Each number is 200 + 20 x the weight over the matrix's rms, rounded and kept within 0 to 999. Layers, rows and columns count from 0.

# layer 3 attention key, 512x512, rms 0.0318, rows 234-276, columns 64-95
202,198,213,202,202,176,208,210,167,179,192,222,187,264,190,210,196,200,199,202,204,198,230,190,192,208,193,227,200,192,176,215
178,232,172,189,191,180,189,197,211,226,195,194,198,202,209,211,189,228,197,200,208,235,195,211,211,206,198,181,221,193,189,202
206,224,233,214,220,191,193,175,215,188,211,220,207,174,213,196,209,187,197,218,206,187,215,201,223,207,175,203,190,188,227,198
200,195,173,191,201,210,225,187,151,193,187,204,215,204,206,179,190,201,179,231,206,226,159,234,170,175,202,184,192,174,195,217
178,228,256,197,213,172,218,207,190,222,193,199,229,196,225,205,189,118,189,227,212,181,211,198,219,184,178,192,200,189,222,193
218,179,201,197,208,212,194,195,209,200,205,219,182,195,183,211,194,166,190,178,196,167,207,182,209,216,216,192,196,220,182,189
218,222,214,197,205,179,192,199,234,194,168,212,213,205,210,189,215,174,216,187,196,204,217,193,210,203,191,223,217,203,193,194
223,224,172,209,178,220,225,208,199,193,207,178,189,197,202,219,199,225,212,209,221,179,171,207,179,231,177,215,212,189,193,225
193,198,225,211,203,203,198,222,208,206,187,208,177,216,212,206,226,187,206,190,220,174,203,207,231,205,211,213,219,184,229,188
200,213,234,187,194,168,163,218,214,199,195,223,204,227,198,203,187,222,219,222,183,226,208,205,199,180,192,184,213,200,185,198
192,196,156,206,219,205,215,170,208,194,241,203,181,186,189,207,205,199,208,208,188,209,200,175,176,174,209,193,196,190,205,202
227,174,209,224,211,170,211,206,196,204,196,222,170,235,201,217,209,205,185,194,210,194,204,198,245,189,205,190,216,192,201,209
229,194,193,211,176,196,232,182,215,197,210,208,185,244,189,210,181,206,196,191,189,226,223,184,213,198,198,212,217,197,180,213
218,200,245,199,218,173,191,214,209,186,194,200,202,214,177,197,222,169,217,194,193,191,211,206,223,195,205,214,220,196,215,202
176,197,217,179,205,153,192,213,216,193,190,196,201,195,207,173,238,157,227,214,190,222,218,164,180,193,193,212,191,197,205,217
215,233,185,208,212,230,176,212,197,203,202,187,190,187,198,213,202,223,184,194,190,203,189,192,209,199,198,186,196,190,222,198
202,183,234,187,196,177,181,180,210,210,186,234,210,245,191,209,245,178,215,231,177,179,152,191,218,178,205,190,225,191,196,202
195,194,181,227,210,226,193,205,180,198,196,199,181,221,205,212,229,234,165,197,194,191,175,218,188,199,180,208,205,192,170,208
203,200,223,175,215,179,200,197,197,197,210,231,209,261,160,210,217,218,183,222,194,221,193,198,203,229,220,195,184,192,168,199
196,183,254,188,195,188,202,182,192,214,190,193,200,155,207,183,187,187,194,217,200,197,194,213,216,208,210,212,205,221,196,215
183,190,178,181,194,238,194,241,215,214,212,169,232,178,140,211,220,177,217,190,185,194,182,215,173,223,177,191,180,195,214,206
213,184,173,194,205,232,235,223,159,182,184,197,204,204,174,255,216,206,183,194,221,162,189,219,240,206,194,204,220,216,195,182
208,199,224,182,182,192,191,225,186,173,215,199,212,245,229,201,210,206,203,201,219,178,197,156,206,197,198,182,229,191,185,194
201,214,189,209,207,234,213,182,205,193,202,210,171,181,231,212,197,242,202,194,195,209,196,195,201,192,216,200,206,221,199,203
195,173,185,243,181,234,221,210,244,244,195,218,226,191,165,208,205,180,177,231,127,228,145,219,218,217,181,198,190,169,192,202
201,191,246,182,224,177,203,199,223,224,170,200,191,252,166,237,193,171,210,200,223,232,192,222,206,202,189,186,188,169,206,198
233,214,191,194,182,195,214,201,220,179,179,212,223,255,188,230,236,268,209,189,211,212,164,205,184,227,245,165,227,193,193,191
195,181,176,178,240,211,203,220,188,238,180,167,194,188,205,188,176,236,192,194,188,194,174,207,157,193,182,196,186,206,217,187
208,202,240,164,178,162,183,203,188,214,170,225,199,266,190,195,171,206,207,180,186,226,232,191,225,192,188,223,201,183,186,207
191,168,239,222,191,162,163,203,204,206,185,222,201,181,216,150,213,157,186,172,197,207,216,191,201,195,204,209,183,222,180,217
189,177,197,179,207,199,177,217,209,228,186,197,197,237,188,238,185,223,205,229,205,205,177,190,180,184,193,181,205,190,214,193
212,194,202,208,214,198,208,170,211,216,219,190,220,151,181,193,182,200,205,199,187,237,178,189,227,225,187,193,206,196,224,207
191,233,182,191,215,252,207,190,199,239,216,208,191,217,175,206,218,209,193,218,191,219,179,206,162,181,224,196,210,184,188,181
213,184,209,248,156,178,231,178,240,194,198,211,217,231,164,211,189,200,189,194,178,195,177,226,223,229,183,213,203,186,201,224
191,211,172,206,196,237,197,207,189,187,210,186,173,153,224,213,212,225,206,214,214,199,203,224,181,213,213,221,226,192,217,179
202,217,176,200,234,205,184,166,191,213,216,187,213,153,194,222,187,163,198,193,191,201,230,183,183,208,213,213,224,202,237,195
210,209,156,184,221,201,187,190,211,198,178,205,184,254,182,227,190,242,204,197,186,197,187,194,213,182,209,193,202,196,190,183
237,157,203,221,207,205,190,197,201,209,173,218,244,214,211,142,197,180,182,198,221,201,171,212,230,185,195,220,197,229,180,201
210,193,237,203,190,174,195,196,210,195,210,213,216,242,188,176,208,196,191,207,191,175,215,139,195,172,236,223,230,221,173,219
201,214,198,155,212,172,216,206,191,194,197,193,178,219,178,247,183,223,202,203,197,212,178,220,154,169,222,211,182,200,197,214
208,235,174,198,197,206,196,181,177,187,204,201,175,202,219,254,199,225,190,208,207,200,204,182,189,207,189,197,215,199,199,197
223,183,193,192,221,192,182,176,178,218,191,197,163,202,188,259,180,217,191,235,193,217,238,225,187,200,218,190,206,157,191,190
194,191,162,215,209,212,188,211,211,197,204,193,190,185,179,182,183,184,187,182,216,177,212,162,202,204,225,226,206,219,204,196
# layer 3 attention query, 512x512, rms 0.0368, rows 235-277, columns 64-95
224,213,189,198,216,179,185,192,196,211,209,193,188,208,193,192,212,194,200,205,191,230,190,196,209,210,173,212,175,216,181,194
164,185,183,220,219,214,183,195,216,210,210,216,215,191,191,168,184,218,198,214,186,239,190,193,176,196,176,194,206,219,182,220
182,220,205,178,204,207,202,234,174,226,181,179,189,188,225,149,196,195,201,217,208,227,187,223,170,201,198,196,205,148,207,185
216,190,185,218,215,196,211,170,231,226,219,203,185,206,180,213,215,195,176,198,195,214,204,190,195,233,204,196,198,192,205,198
238,199,195,170,201,223,199,195,203,192,168,196,192,212,192,245,207,198,196,174,180,180,196,195,182,214,213,216,218,207,194,206
232,192,177,190,212,196,197,205,224,237,171,213,197,198,201,196,206,201,203,214,167,207,214,194,205,199,200,199,196,204,209,195
222,181,212,200,207,201,181,203,186,218,209,219,164,210,201,211,181,215,188,226,190,185,208,187,182,195,198,230,186,178,189,211
216,197,206,182,206,184,199,183,212,210,179,218,223,201,222,180,200,186,182,218,177,223,178,213,200,178,221,201,220,211,215,183
201,190,176,181,188,202,200,218,207,223,198,187,183,182,225,196,218,191,188,194,207,186,186,184,209,241,236,203,183,199,216,197
173,198,190,193,224,185,193,187,202,213,223,211,193,221,184,199,198,189,226,195,184,206,186,205,186,226,208,234,165,221,196,181
185,194,201,207,211,186,221,169,178,188,233,208,179,198,191,202,222,193,198,162,239,193,199,221,215,167,220,211,215,204,215,208
206,219,216,200,260,197,191,168,212,215,204,221,200,211,196,210,221,187,209,187,214,207,206,195,199,199,202,233,223,204,213,187
203,215,183,216,207,202,212,203,209,219,192,223,205,205,201,207,224,185,189,192,172,206,200,165,220,188,196,195,161,183,190,179
211,182,175,210,202,181,208,202,217,203,221,175,176,196,197,199,211,179,170,174,200,195,184,200,179,209,198,195,181,203,198,183
187,216,217,163,221,210,186,176,202,193,198,199,223,214,204,185,168,224,200,232,185,216,217,193,180,182,196,197,189,210,202,205
196,232,222,198,216,208,191,179,205,206,151,199,187,199,224,181,188,199,204,212,203,231,155,218,203,179,190,214,207,166,200,196
204,199,193,179,183,208,223,207,201,198,191,211,174,189,192,186,174,209,198,216,193,197,227,212,197,189,189,194,190,214,194,231
205,198,224,205,205,200,187,178,199,210,200,244,203,193,172,204,217,202,185,194,195,192,191,207,208,193,225,191,195,218,220,189
182,160,192,226,176,221,210,219,218,191,175,185,210,167,261,187,205,206,208,198,189,203,202,206,175,212,181,225,187,176,152,201
208,201,190,202,218,215,191,213,220,186,181,195,188,204,194,228,175,220,201,208,208,181,172,196,208,206,207,177,185,214,229,192
223,182,218,202,207,227,210,198,207,201,175,238,218,192,224,220,222,203,196,182,151,175,225,196,196,166,228,230,219,176,194,204
217,215,201,205,202,199,168,196,213,195,219,202,195,194,169,226,221,188,204,180,221,201,228,207,220,184,245,206,222,211,215,198
201,197,175,175,207,178,203,198,200,192,218,200,206,207,213,215,203,189,185,215,214,201,220,184,218,193,186,210,172,197,216,194
211,177,212,205,229,196,201,167,230,192,234,215,212,182,240,197,213,211,199,221,187,170,193,198,235,180,207,178,185,205,208,233
200,218,189,180,192,192,221,210,192,203,236,226,188,206,193,193,215,197,207,220,215,199,213,219,180,206,223,192,228,203,217,192
201,204,192,190,205,176,224,205,189,233,204,224,204,209,206,221,215,197,192,195,221,218,166,190,184,192,222,210,197,179,158,209
185,206,221,208,175,177,211,209,169,192,210,210,199,198,154,208,181,183,160,206,220,187,151,214,179,210,208,178,202,174,198,211
207,202,199,189,203,195,191,195,207,187,227,176,172,195,176,173,170,200,212,197,235,219,187,231,211,217,217,210,184,198,185,194
201,183,181,178,185,198,209,166,187,218,144,183,200,197,222,190,190,188,189,194,207,212,180,222,194,212,232,187,239,180,197,181
196,207,197,183,198,192,184,243,194,199,202,241,162,205,187,215,234,195,173,194,244,168,207,204,179,200,190,223,191,203,215,165
201,226,205,185,200,187,229,162,186,221,228,191,191,204,224,198,242,221,241,235,222,168,218,240,209,188,184,215,183,162,183,201
256,199,201,194,213,201,222,214,201,223,223,256,208,206,164,192,222,200,199,194,220,217,169,170,248,219,213,220,224,191,188,230
174,197,217,207,198,193,197,183,217,231,199,194,187,204,178,203,216,206,158,234,208,214,149,170,201,168,168,186,178,219,221,256
218,207,204,185,168,187,231,208,215,190,126,229,202,204,191,174,193,204,169,209,179,213,211,193,191,188,230,202,227,229,198,200
203,220,183,211,190,198,218,205,167,184,226,198,190,211,201,190,204,218,193,199,181,197,187,184,210,265,200,218,191,178,158,179
215,192,184,193,207,184,198,209,168,236,196,219,168,226,172,212,212,184,200,221,211,215,233,203,188,188,188,226,246,223,178,190
206,191,208,200,185,191,193,226,196,190,207,213,184,197,216,194,196,194,219,235,191,196,209,188,203,210,171,183,202,198,194,187
183,178,217,249,219,208,222,193,196,210,165,221,176,201,192,205,207,164,204,224,158,187,230,229,232,201,189,200,222,207,195,243
169,222,206,212,196,199,216,187,173,193,225,198,233,200,216,184,222,205,246,155,215,183,219,214,190,205,197,202,213,194,200,201
198,218,189,216,179,205,202,183,175,182,224,211,193,201,186,180,195,204,215,188,190,192,184,201,181,200,212,218,198,209,208,193
184,213,211,175,179,209,202,212,208,179,204,204,195,212,228,191,200,212,186,209,193,181,215,177,195,214,192,216,142,205,193,156
232,185,203,223,218,207,206,194,180,206,184,224,172,190,186,203,218,187,211,187,198,224,204,200,194,183,196,197,194,190,165,212
188,177,208,152,148,210,204,229,183,211,181,180,244,208,188,204,186,197,171,192,191,208,199,218,195,186,193,195,181,139,193,204
# layer 3 attention value, 512x512, rms 0.0206, rows 192-255, columns 64-95
210,175,187,181,198,210,190,193,169,163,175,188,197,203,215,196,193,211,207,191,193,193,199,176,192,205,190,207,205,188,213,176
186,190,203,188,206,225,210,213,193,197,225,213,186,199,193,229,185,201,221,222,194,225,185,187,192,213,182,202,183,178,185,197
219,207,210,204,215,185,207,202,196,200,183,200,202,212,196,217,191,187,189,157,179,212,196,208,228,186,171,174,186,222,204,211
185,192,195,209,206,187,199,201,180,166,196,212,209,198,205,213,190,191,208,202,219,228,188,193,192,211,151,172,188,226,208,221
187,197,205,205,179,182,181,185,174,183,238,228,220,205,201,222,200,216,175,175,214,178,206,184,185,237,202,205,238,217,213,261
194,212,204,186,218,193,209,194,187,203,220,195,171,218,173,217,230,184,189,223,201,182,222,170,204,191,190,222,201,220,191,170
182,191,208,206,174,204,213,192,193,186,213,249,250,205,217,199,199,174,194,228,188,190,206,208,188,209,186,223,174,240,217,205
165,211,195,198,168,202,156,222,216,179,186,229,206,197,214,211,229,197,207,216,218,184,231,202,184,180,171,216,192,210,194,180
188,180,186,205,184,222,172,164,192,231,196,208,200,191,181,194,192,191,207,210,193,236,219,195,198,172,215,213,224,139,216,228
213,173,180,200,189,203,209,189,198,182,173,202,154,206,194,204,178,214,198,209,190,209,212,210,208,229,179,225,189,191,196,189
191,201,201,206,201,193,198,231,212,187,211,194,190,213,191,198,198,206,198,196,193,166,185,220,170,194,204,224,235,228,185,163
218,208,195,211,188,193,169,189,199,185,190,204,230,202,205,183,225,200,206,245,200,201,215,220,215,212,216,218,193,199,214,202
209,191,207,203,211,197,185,190,186,185,182,231,194,206,192,211,211,189,186,177,237,174,259,205,204,213,170,212,193,211,216,208
230,182,226,193,226,212,205,212,195,191,198,208,183,197,217,197,137,194,188,204,178,237,189,200,212,219,176,171,167,181,216,195
185,227,229,186,215,179,159,181,182,207,224,195,192,197,224,209,216,198,206,188,185,184,218,181,182,213,176,195,190,176,189,234
208,197,202,210,197,180,180,198,194,222,199,200,206,208,183,184,244,186,248,219,180,214,219,220,187,223,177,200,209,197,152,203
200,189,196,223,222,198,218,156,212,189,202,202,178,196,208,190,223,213,220,198,209,187,205,220,180,187,241,202,211,206,190,185
211,213,186,179,215,223,215,189,212,198,182,213,219,204,207,193,188,209,203,212,218,193,222,197,193,202,213,188,214,172,223,206
203,213,188,173,211,196,200,195,155,207,236,194,213,208,196,239,226,186,194,212,173,213,216,198,215,161,203,192,204,221,203,209
197,206,204,186,161,190,235,214,182,211,172,182,221,192,205,203,184,222,175,198,164,217,197,170,195,177,204,160,219,204,196,189
211,214,194,163,232,181,241,227,211,199,191,203,192,195,208,164,221,202,177,192,192,224,221,213,224,165,186,179,231,243,216,215
221,225,195,192,174,209,189,210,215,250,253,196,165,225,192,210,211,218,234,196,202,184,167,206,227,218,201,177,163,221,205,186
213,193,196,187,200,216,190,199,206,236,207,208,203,180,157,187,221,190,185,208,182,210,200,215,220,159,212,189,166,177,176,237
211,222,215,205,194,202,195,203,214,196,223,189,195,201,186,216,171,234,216,167,193,226,191,198,203,193,192,190,192,240,190,194
232,195,208,198,204,195,187,207,169,186,225,184,211,191,206,190,220,173,214,222,192,202,219,204,217,185,230,187,196,172,189,199
184,199,184,190,189,234,188,212,216,223,173,183,214,182,200,169,164,189,211,169,208,189,201,199,203,208,218,205,208,193,226,183
229,201,218,186,198,208,201,196,187,198,210,179,182,199,179,207,208,218,210,192,176,183,200,207,188,263,214,188,230,175,165,239
223,190,193,209,229,203,230,193,218,229,233,184,196,203,188,216,218,169,194,217,191,209,173,203,197,219,184,238,175,240,184,186
201,153,190,231,213,204,216,191,203,234,155,186,195,201,191,231,169,178,183,198,204,201,203,211,179,207,169,203,213,201,203,191
180,188,224,216,212,201,203,189,185,183,172,217,227,188,198,240,204,211,183,203,192,224,213,215,218,219,204,198,211,180,187,191
208,201,211,201,218,211,210,196,194,169,184,218,199,209,194,201,208,188,232,193,207,231,182,170,191,194,185,221,187,210,182,209
191,232,205,178,196,201,204,194,190,213,193,199,225,204,232,183,242,214,182,177,189,184,193,208,213,177,175,173,184,192,181,181
197,226,203,210,213,204,200,166,206,197,186,221,174,202,216,190,219,211,199,174,218,194,193,204,190,163,203,199,203,186,187,231
213,206,201,201,186,198,182,195,173,168,189,209,213,205,215,191,204,204,192,238,180,172,210,195,221,191,199,240,205,182,215,207
220,215,197,232,198,218,198,225,179,187,191,193,213,211,202,202,200,195,230,222,168,193,209,214,197,194,149,201,203,216,183,194
191,189,178,179,219,200,218,186,208,269,171,202,191,195,180,196,196,190,217,196,205,214,183,218,220,227,199,203,193,193,174,232
189,196,206,219,200,208,170,212,185,197,188,176,220,205,199,190,185,205,240,225,205,209,192,190,183,208,153,198,192,208,208,200
198,183,214,191,213,194,237,194,227,190,203,212,204,195,175,179,201,211,208,209,170,237,188,193,211,196,196,186,190,205,202,186
178,236,209,185,189,189,229,163,182,214,175,201,192,200,239,171,197,180,195,215,195,217,196,198,208,188,230,169,197,191,194,228
241,191,193,248,208,185,207,159,194,205,201,197,171,191,161,204,224,198,190,188,193,228,240,190,182,241,211,231,202,205,200,172
183,175,197,202,205,197,193,185,211,183,205,185,191,205,191,197,193,215,188,177,162,213,175,196,186,230,197,203,199,202,224,202
193,197,186,210,203,195,203,231,193,272,195,215,191,201,238,218,195,182,189,216,215,190,194,214,198,186,177,210,223,178,183,248
201,227,201,187,198,181,211,204,192,215,230,198,196,201,217,214,238,203,207,222,206,210,176,182,181,211,202,177,208,194,227,190
207,203,183,186,233,194,180,211,217,195,192,197,227,219,213,186,219,185,153,185,183,180,211,183,199,241,182,208,177,193,202,237
193,206,204,181,193,209,173,168,224,173,189,172,218,202,202,158,176,198,199,209,188,213,173,156,243,176,221,180,212,213,228,205
198,249,213,206,201,208,178,173,207,184,197,209,188,205,203,217,213,212,202,215,185,188,176,182,197,200,199,231,190,208,236,192
184,204,187,240,217,184,198,178,205,231,199,237,199,206,210,201,266,203,223,212,185,209,227,174,223,210,191,193,235,188,204,241
207,229,228,198,138,227,192,202,178,201,252,192,204,207,185,212,150,210,248,182,200,167,236,195,195,226,190,224,206,189,206,213
187,203,205,198,192,227,236,199,219,170,201,188,187,190,222,178,199,197,188,201,205,187,207,240,170,215,206,236,205,178,194,190
182,218,218,179,167,209,244,210,176,185,199,198,158,211,200,209,199,207,187,176,193,211,170,208,223,197,191,189,174,190,197,197
222,172,193,178,178,180,200,202,227,167,184,187,154,205,219,182,199,197,200,216,176,220,200,184,209,207,218,191,202,175,194,219
194,189,213,221,218,189,175,209,203,214,243,217,181,226,217,204,188,201,220,217,184,207,200,204,223,216,229,182,224,241,211,200
190,207,219,216,188,188,195,181,209,226,189,202,176,202,159,179,215,194,220,221,190,215,218,190,218,199,222,207,208,227,219,185
186,194,191,203,222,166,223,233,194,223,205,193,223,184,197,195,215,211,182,201,211,193,195,189,183,186,183,172,201,200,188,212
200,192,212,208,187,183,161,196,190,212,167,190,204,181,216,172,198,189,182,201,192,205,206,237,223,180,196,165,192,177,204,166
178,207,203,199,229,212,169,196,178,187,177,182,205,205,197,198,200,193,205,191,201,217,170,209,187,162,228,182,221,183,188,168
228,222,223,160,204,176,218,192,203,224,219,225,193,184,202,181,183,210,202,238,201,240,214,201,235,186,184,200,180,238,186,165
205,211,209,186,194,198,221,218,208,181,223,202,172,214,191,219,178,197,220,221,217,208,201,211,194,204,185,176,175,222,156,196
187,236,199,206,229,187,199,175,206,191,191,191,180,183,178,204,216,202,217,203,140,179,228,151,200,203,185,207,268,205,210,198
202,176,202,198,156,197,197,204,216,207,194,179,208,197,202,185,177,212,195,199,171,200,224,227,186,164,223,213,205,178,214,235
179,204,204,233,163,224,197,211,174,214,170,191,218,179,153,190,209,177,166,196,169,196,196,189,189,189,230,198,216,206,199,243
173,205,213,226,202,231,161,183,216,203,192,149,228,189,222,211,260,184,189,200,213,163,185,194,210,192,185,187,186,202,171,219
185,221,192,196,227,180,192,219,207,217,197,205,212,226,207,201,198,191,170,173,186,229,175,180,175,184,208,216,181,181,217,218
178,206,217,171,210,212,208,181,201,182,236,227,232,194,182,203,201,192,213,203,188,212,177,210,226,182,227,199,195,192,146,211
# layer 3 attention output (transposed), 512x512, rms 0.0262, rows 192-255, columns 64-95
173,203,210,252,193,168,193,186,196,202,215,206,213,219,185,206,195,155,204,212,179,178,205,195,184,224,208,216,205,203,207,220
232,207,173,216,210,203,234,188,246,202,185,170,208,196,210,194,209,194,202,187,183,140,195,179,172,205,201,216,198,194,196,184
187,205,163,200,194,220,180,201,200,213,211,206,206,158,206,210,211,214,182,202,216,178,191,192,171,230,227,161,209,195,207,202
193,199,209,201,225,176,200,181,190,208,203,207,223,230,213,199,190,222,191,200,177,197,212,192,203,191,231,212,182,210,181,194
236,182,184,198,210,218,194,206,217,209,171,179,191,205,177,201,189,226,215,211,182,240,209,194,221,188,191,195,123,224,217,169
191,214,186,199,199,198,195,199,185,204,189,210,213,207,215,154,175,259,205,189,190,230,184,217,194,208,186,193,190,157,188,166
176,207,173,184,234,185,174,167,179,196,195,179,171,168,175,206,222,214,225,206,209,242,182,212,217,200,229,214,230,191,229,197
209,186,196,194,192,229,233,185,179,172,200,174,193,189,234,216,220,194,193,174,160,251,209,206,218,195,192,208,198,196,201,197
184,191,185,215,172,195,222,198,237,189,210,214,204,205,200,179,181,189,203,171,189,150,220,200,181,218,222,209,185,247,189,171
188,186,213,208,214,215,177,207,177,190,217,194,191,225,229,202,218,174,234,163,196,185,207,184,185,193,182,188,185,205,190,216
233,190,175,187,209,207,196,198,207,235,191,203,217,210,179,228,185,183,187,196,188,209,228,195,236,204,228,158,195,180,173,231
195,218,205,196,179,202,234,233,206,198,186,192,174,212,215,195,189,222,214,161,217,192,193,212,195,192,185,168,181,226,192,200
193,214,194,187,197,215,200,185,201,199,175,219,186,191,223,203,213,215,191,233,170,228,169,196,239,186,206,176,194,203,164,202
188,231,193,218,156,191,205,184,219,199,160,180,196,190,216,191,216,215,210,157,215,177,195,181,199,157,231,184,198,196,176,210
204,174,143,202,218,205,237,207,211,210,162,188,215,198,166,218,230,238,214,243,207,206,199,216,195,173,223,194,233,230,195,216
184,184,183,198,178,208,196,206,205,180,177,199,215,185,208,202,160,244,187,159,197,174,211,186,215,212,193,196,183,219,219,217
190,205,213,175,212,217,191,220,194,199,188,167,210,175,188,186,183,190,207,206,180,200,187,152,207,228,177,201,179,206,234,220
214,156,177,236,205,199,209,210,183,198,207,201,181,215,184,209,213,191,194,175,189,197,209,190,185,208,207,175,160,228,188,201
221,205,234,211,191,194,210,201,194,226,201,183,189,198,216,181,193,202,200,175,231,180,184,212,144,221,207,190,184,161,200,185
220,185,195,196,196,165,200,185,229,229,212,233,213,199,188,211,203,195,199,188,227,207,210,210,163,192,206,194,199,192,194,216
201,221,204,222,176,205,209,233,211,200,223,192,206,189,191,212,181,241,208,185,208,172,188,181,140,220,178,201,177,195,191,184
179,173,235,200,201,189,214,166,181,191,175,189,214,161,214,181,185,201,197,169,193,228,237,184,200,192,183,192,254,182,196,207
222,195,206,192,213,180,192,193,208,174,210,224,204,220,205,208,210,200,229,187,232,178,193,195,204,210,205,187,214,204,200,173
172,183,207,194,210,178,195,187,202,203,203,197,205,201,193,176,194,144,183,224,195,204,199,211,197,208,198,207,198,194,211,220
192,201,217,192,186,173,209,204,217,195,202,215,202,184,185,186,194,188,200,184,202,185,174,211,188,209,186,224,217,205,230,178
223,185,182,208,211,207,204,215,197,193,225,208,205,226,190,220,220,237,203,214,199,210,210,194,206,207,177,188,194,198,170,194
214,181,175,204,213,215,187,201,216,198,205,196,212,172,198,219,233,199,212,217,212,211,187,188,209,159,181,191,191,218,205,221
194,203,216,187,209,195,197,197,192,190,246,216,186,194,196,161,201,203,198,169,188,213,215,223,216,205,213,188,241,164,203,206
196,214,179,224,207,177,205,146,179,214,232,224,210,185,175,201,225,175,204,195,199,206,195,185,188,186,218,212,211,196,210,166
191,216,211,171,211,187,183,183,207,242,220,199,195,207,202,197,194,181,178,192,212,211,191,208,204,179,189,187,213,204,195,194
192,210,228,175,185,197,180,213,190,213,183,184,211,205,202,222,192,214,178,207,199,184,190,224,194,181,213,191,221,197,196,187
189,206,202,194,197,197,217,216,214,173,225,182,199,217,186,188,180,198,202,217,220,221,198,189,183,201,209,226,202,208,195,201
177,183,215,201,190,199,212,226,239,224,216,185,201,197,201,198,195,202,189,215,194,196,217,197,189,189,176,226,199,209,186,200
209,188,210,182,198,198,200,229,217,196,171,217,198,239,184,230,202,208,212,192,215,195,193,199,184,195,193,187,165,217,187,205
217,180,195,186,208,192,199,187,200,187,184,193,178,186,193,198,191,218,185,164,204,203,191,163,192,191,216,221,197,213,179,236
198,211,216,214,191,190,206,209,194,168,218,222,201,200,216,192,209,195,181,211,195,197,221,183,207,192,185,190,199,203,209,179
198,183,175,193,179,212,216,194,194,221,198,208,227,193,218,228,234,173,182,198,229,206,188,209,202,221,197,206,228,203,210,198
216,200,248,181,194,173,206,208,209,222,198,180,195,219,186,198,221,158,209,188,203,172,204,190,201,214,225,193,200,208,202,207
191,157,205,192,214,221,193,237,203,182,208,200,196,198,221,174,199,209,184,173,204,177,219,162,204,187,172,211,205,213,200,229
189,202,178,177,199,218,197,214,181,211,231,194,200,176,199,185,227,219,198,218,188,195,180,212,150,137,177,232,192,199,180,222
206,186,211,200,185,169,220,201,215,206,203,205,200,224,199,224,205,176,224,205,239,202,212,217,215,173,198,195,203,221,212,194
206,205,174,209,197,194,216,196,194,191,211,177,186,198,178,183,199,213,188,200,202,174,182,210,174,222,220,205,211,205,222,189
219,187,176,214,183,221,185,206,191,209,174,199,174,212,196,182,185,194,213,169,164,203,233,218,215,188,214,195,188,220,188,204
192,203,210,215,204,219,202,189,206,203,203,192,196,181,191,186,185,243,227,237,206,239,187,220,194,194,220,191,219,208,208,178
185,235,194,210,176,192,201,207,217,215,191,195,181,190,194,207,212,215,206,194,197,196,184,209,188,192,195,189,191,208,187,192
201,172,222,207,209,190,218,218,181,241,202,197,202,207,202,216,225,158,184,195,214,191,211,204,179,202,194,173,213,200,195,211
189,170,210,167,171,207,218,215,206,154,180,185,209,199,205,210,174,198,192,178,214,202,185,189,185,185,191,188,168,214,214,188
196,180,216,196,223,187,231,179,206,222,152,206,201,200,197,220,231,194,197,251,160,232,216,198,195,195,212,149,192,206,205,199
228,167,165,196,192,204,222,228,182,230,191,220,203,217,181,187,190,206,195,221,204,201,209,187,204,202,210,203,192,223,193,178
210,184,191,203,247,219,195,217,204,169,216,207,219,200,214,175,196,197,203,220,173,184,216,197,203,183,190,188,213,182,181,202
208,226,206,208,191,185,192,206,223,208,191,230,200,184,190,212,188,199,188,212,172,192,195,201,214,204,192,218,209,220,191,212
178,187,203,187,177,198,218,222,184,188,200,206,222,198,203,193,218,208,184,163,205,178,219,178,186,224,180,198,185,171,192,198
188,199,158,205,205,250,192,226,186,177,203,229,227,190,229,215,185,225,197,166,186,205,184,196,194,189,156,206,198,191,191,197
216,195,220,221,227,221,181,190,193,193,216,226,198,223,215,194,199,212,193,214,238,200,235,197,236,197,220,203,215,165,207,182
208,204,183,209,208,208,189,190,199,183,199,188,201,186,191,200,211,245,201,210,195,200,198,181,192,210,218,215,212,207,198,216
216,237,174,199,179,155,188,197,205,180,216,195,181,215,179,213,217,190,190,191,210,163,219,216,202,224,181,217,201,193,163,226
163,207,198,214,220,215,218,216,186,196,182,197,214,214,203,224,193,171,221,181,206,174,164,203,169,231,208,224,202,209,219,195
189,185,201,211,221,180,196,164,198,197,199,194,211,220,191,215,206,196,219,204,191,244,194,195,212,198,217,209,198,205,206,212
223,188,201,177,183,198,182,207,210,213,243,220,190,191,195,201,231,232,202,215,231,223,206,217,187,172,191,194,140,185,158,240
211,218,205,205,248,211,195,240,200,182,195,195,206,209,212,212,184,184,193,175,217,209,201,195,199,190,182,217,185,225,212,185
188,191,184,177,191,174,210,222,201,176,218,204,195,205,223,236,224,200,191,169,222,213,223,194,215,203,152,180,194,200,213,173
198,201,176,199,207,193,210,195,180,216,231,194,172,227,219,168,180,181,179,202,200,223,207,205,218,187,238,175,206,195,218,183
182,180,181,206,177,197,201,211,212,189,188,202,181,191,213,209,208,232,189,196,221,194,173,219,196,176,198,202,187,188,220,173
193,207,196,219,189,210,211,212,178,211,179,188,199,191,209,186,211,222,211,197,196,204,202,147,199,178,187,170,228,177,193,166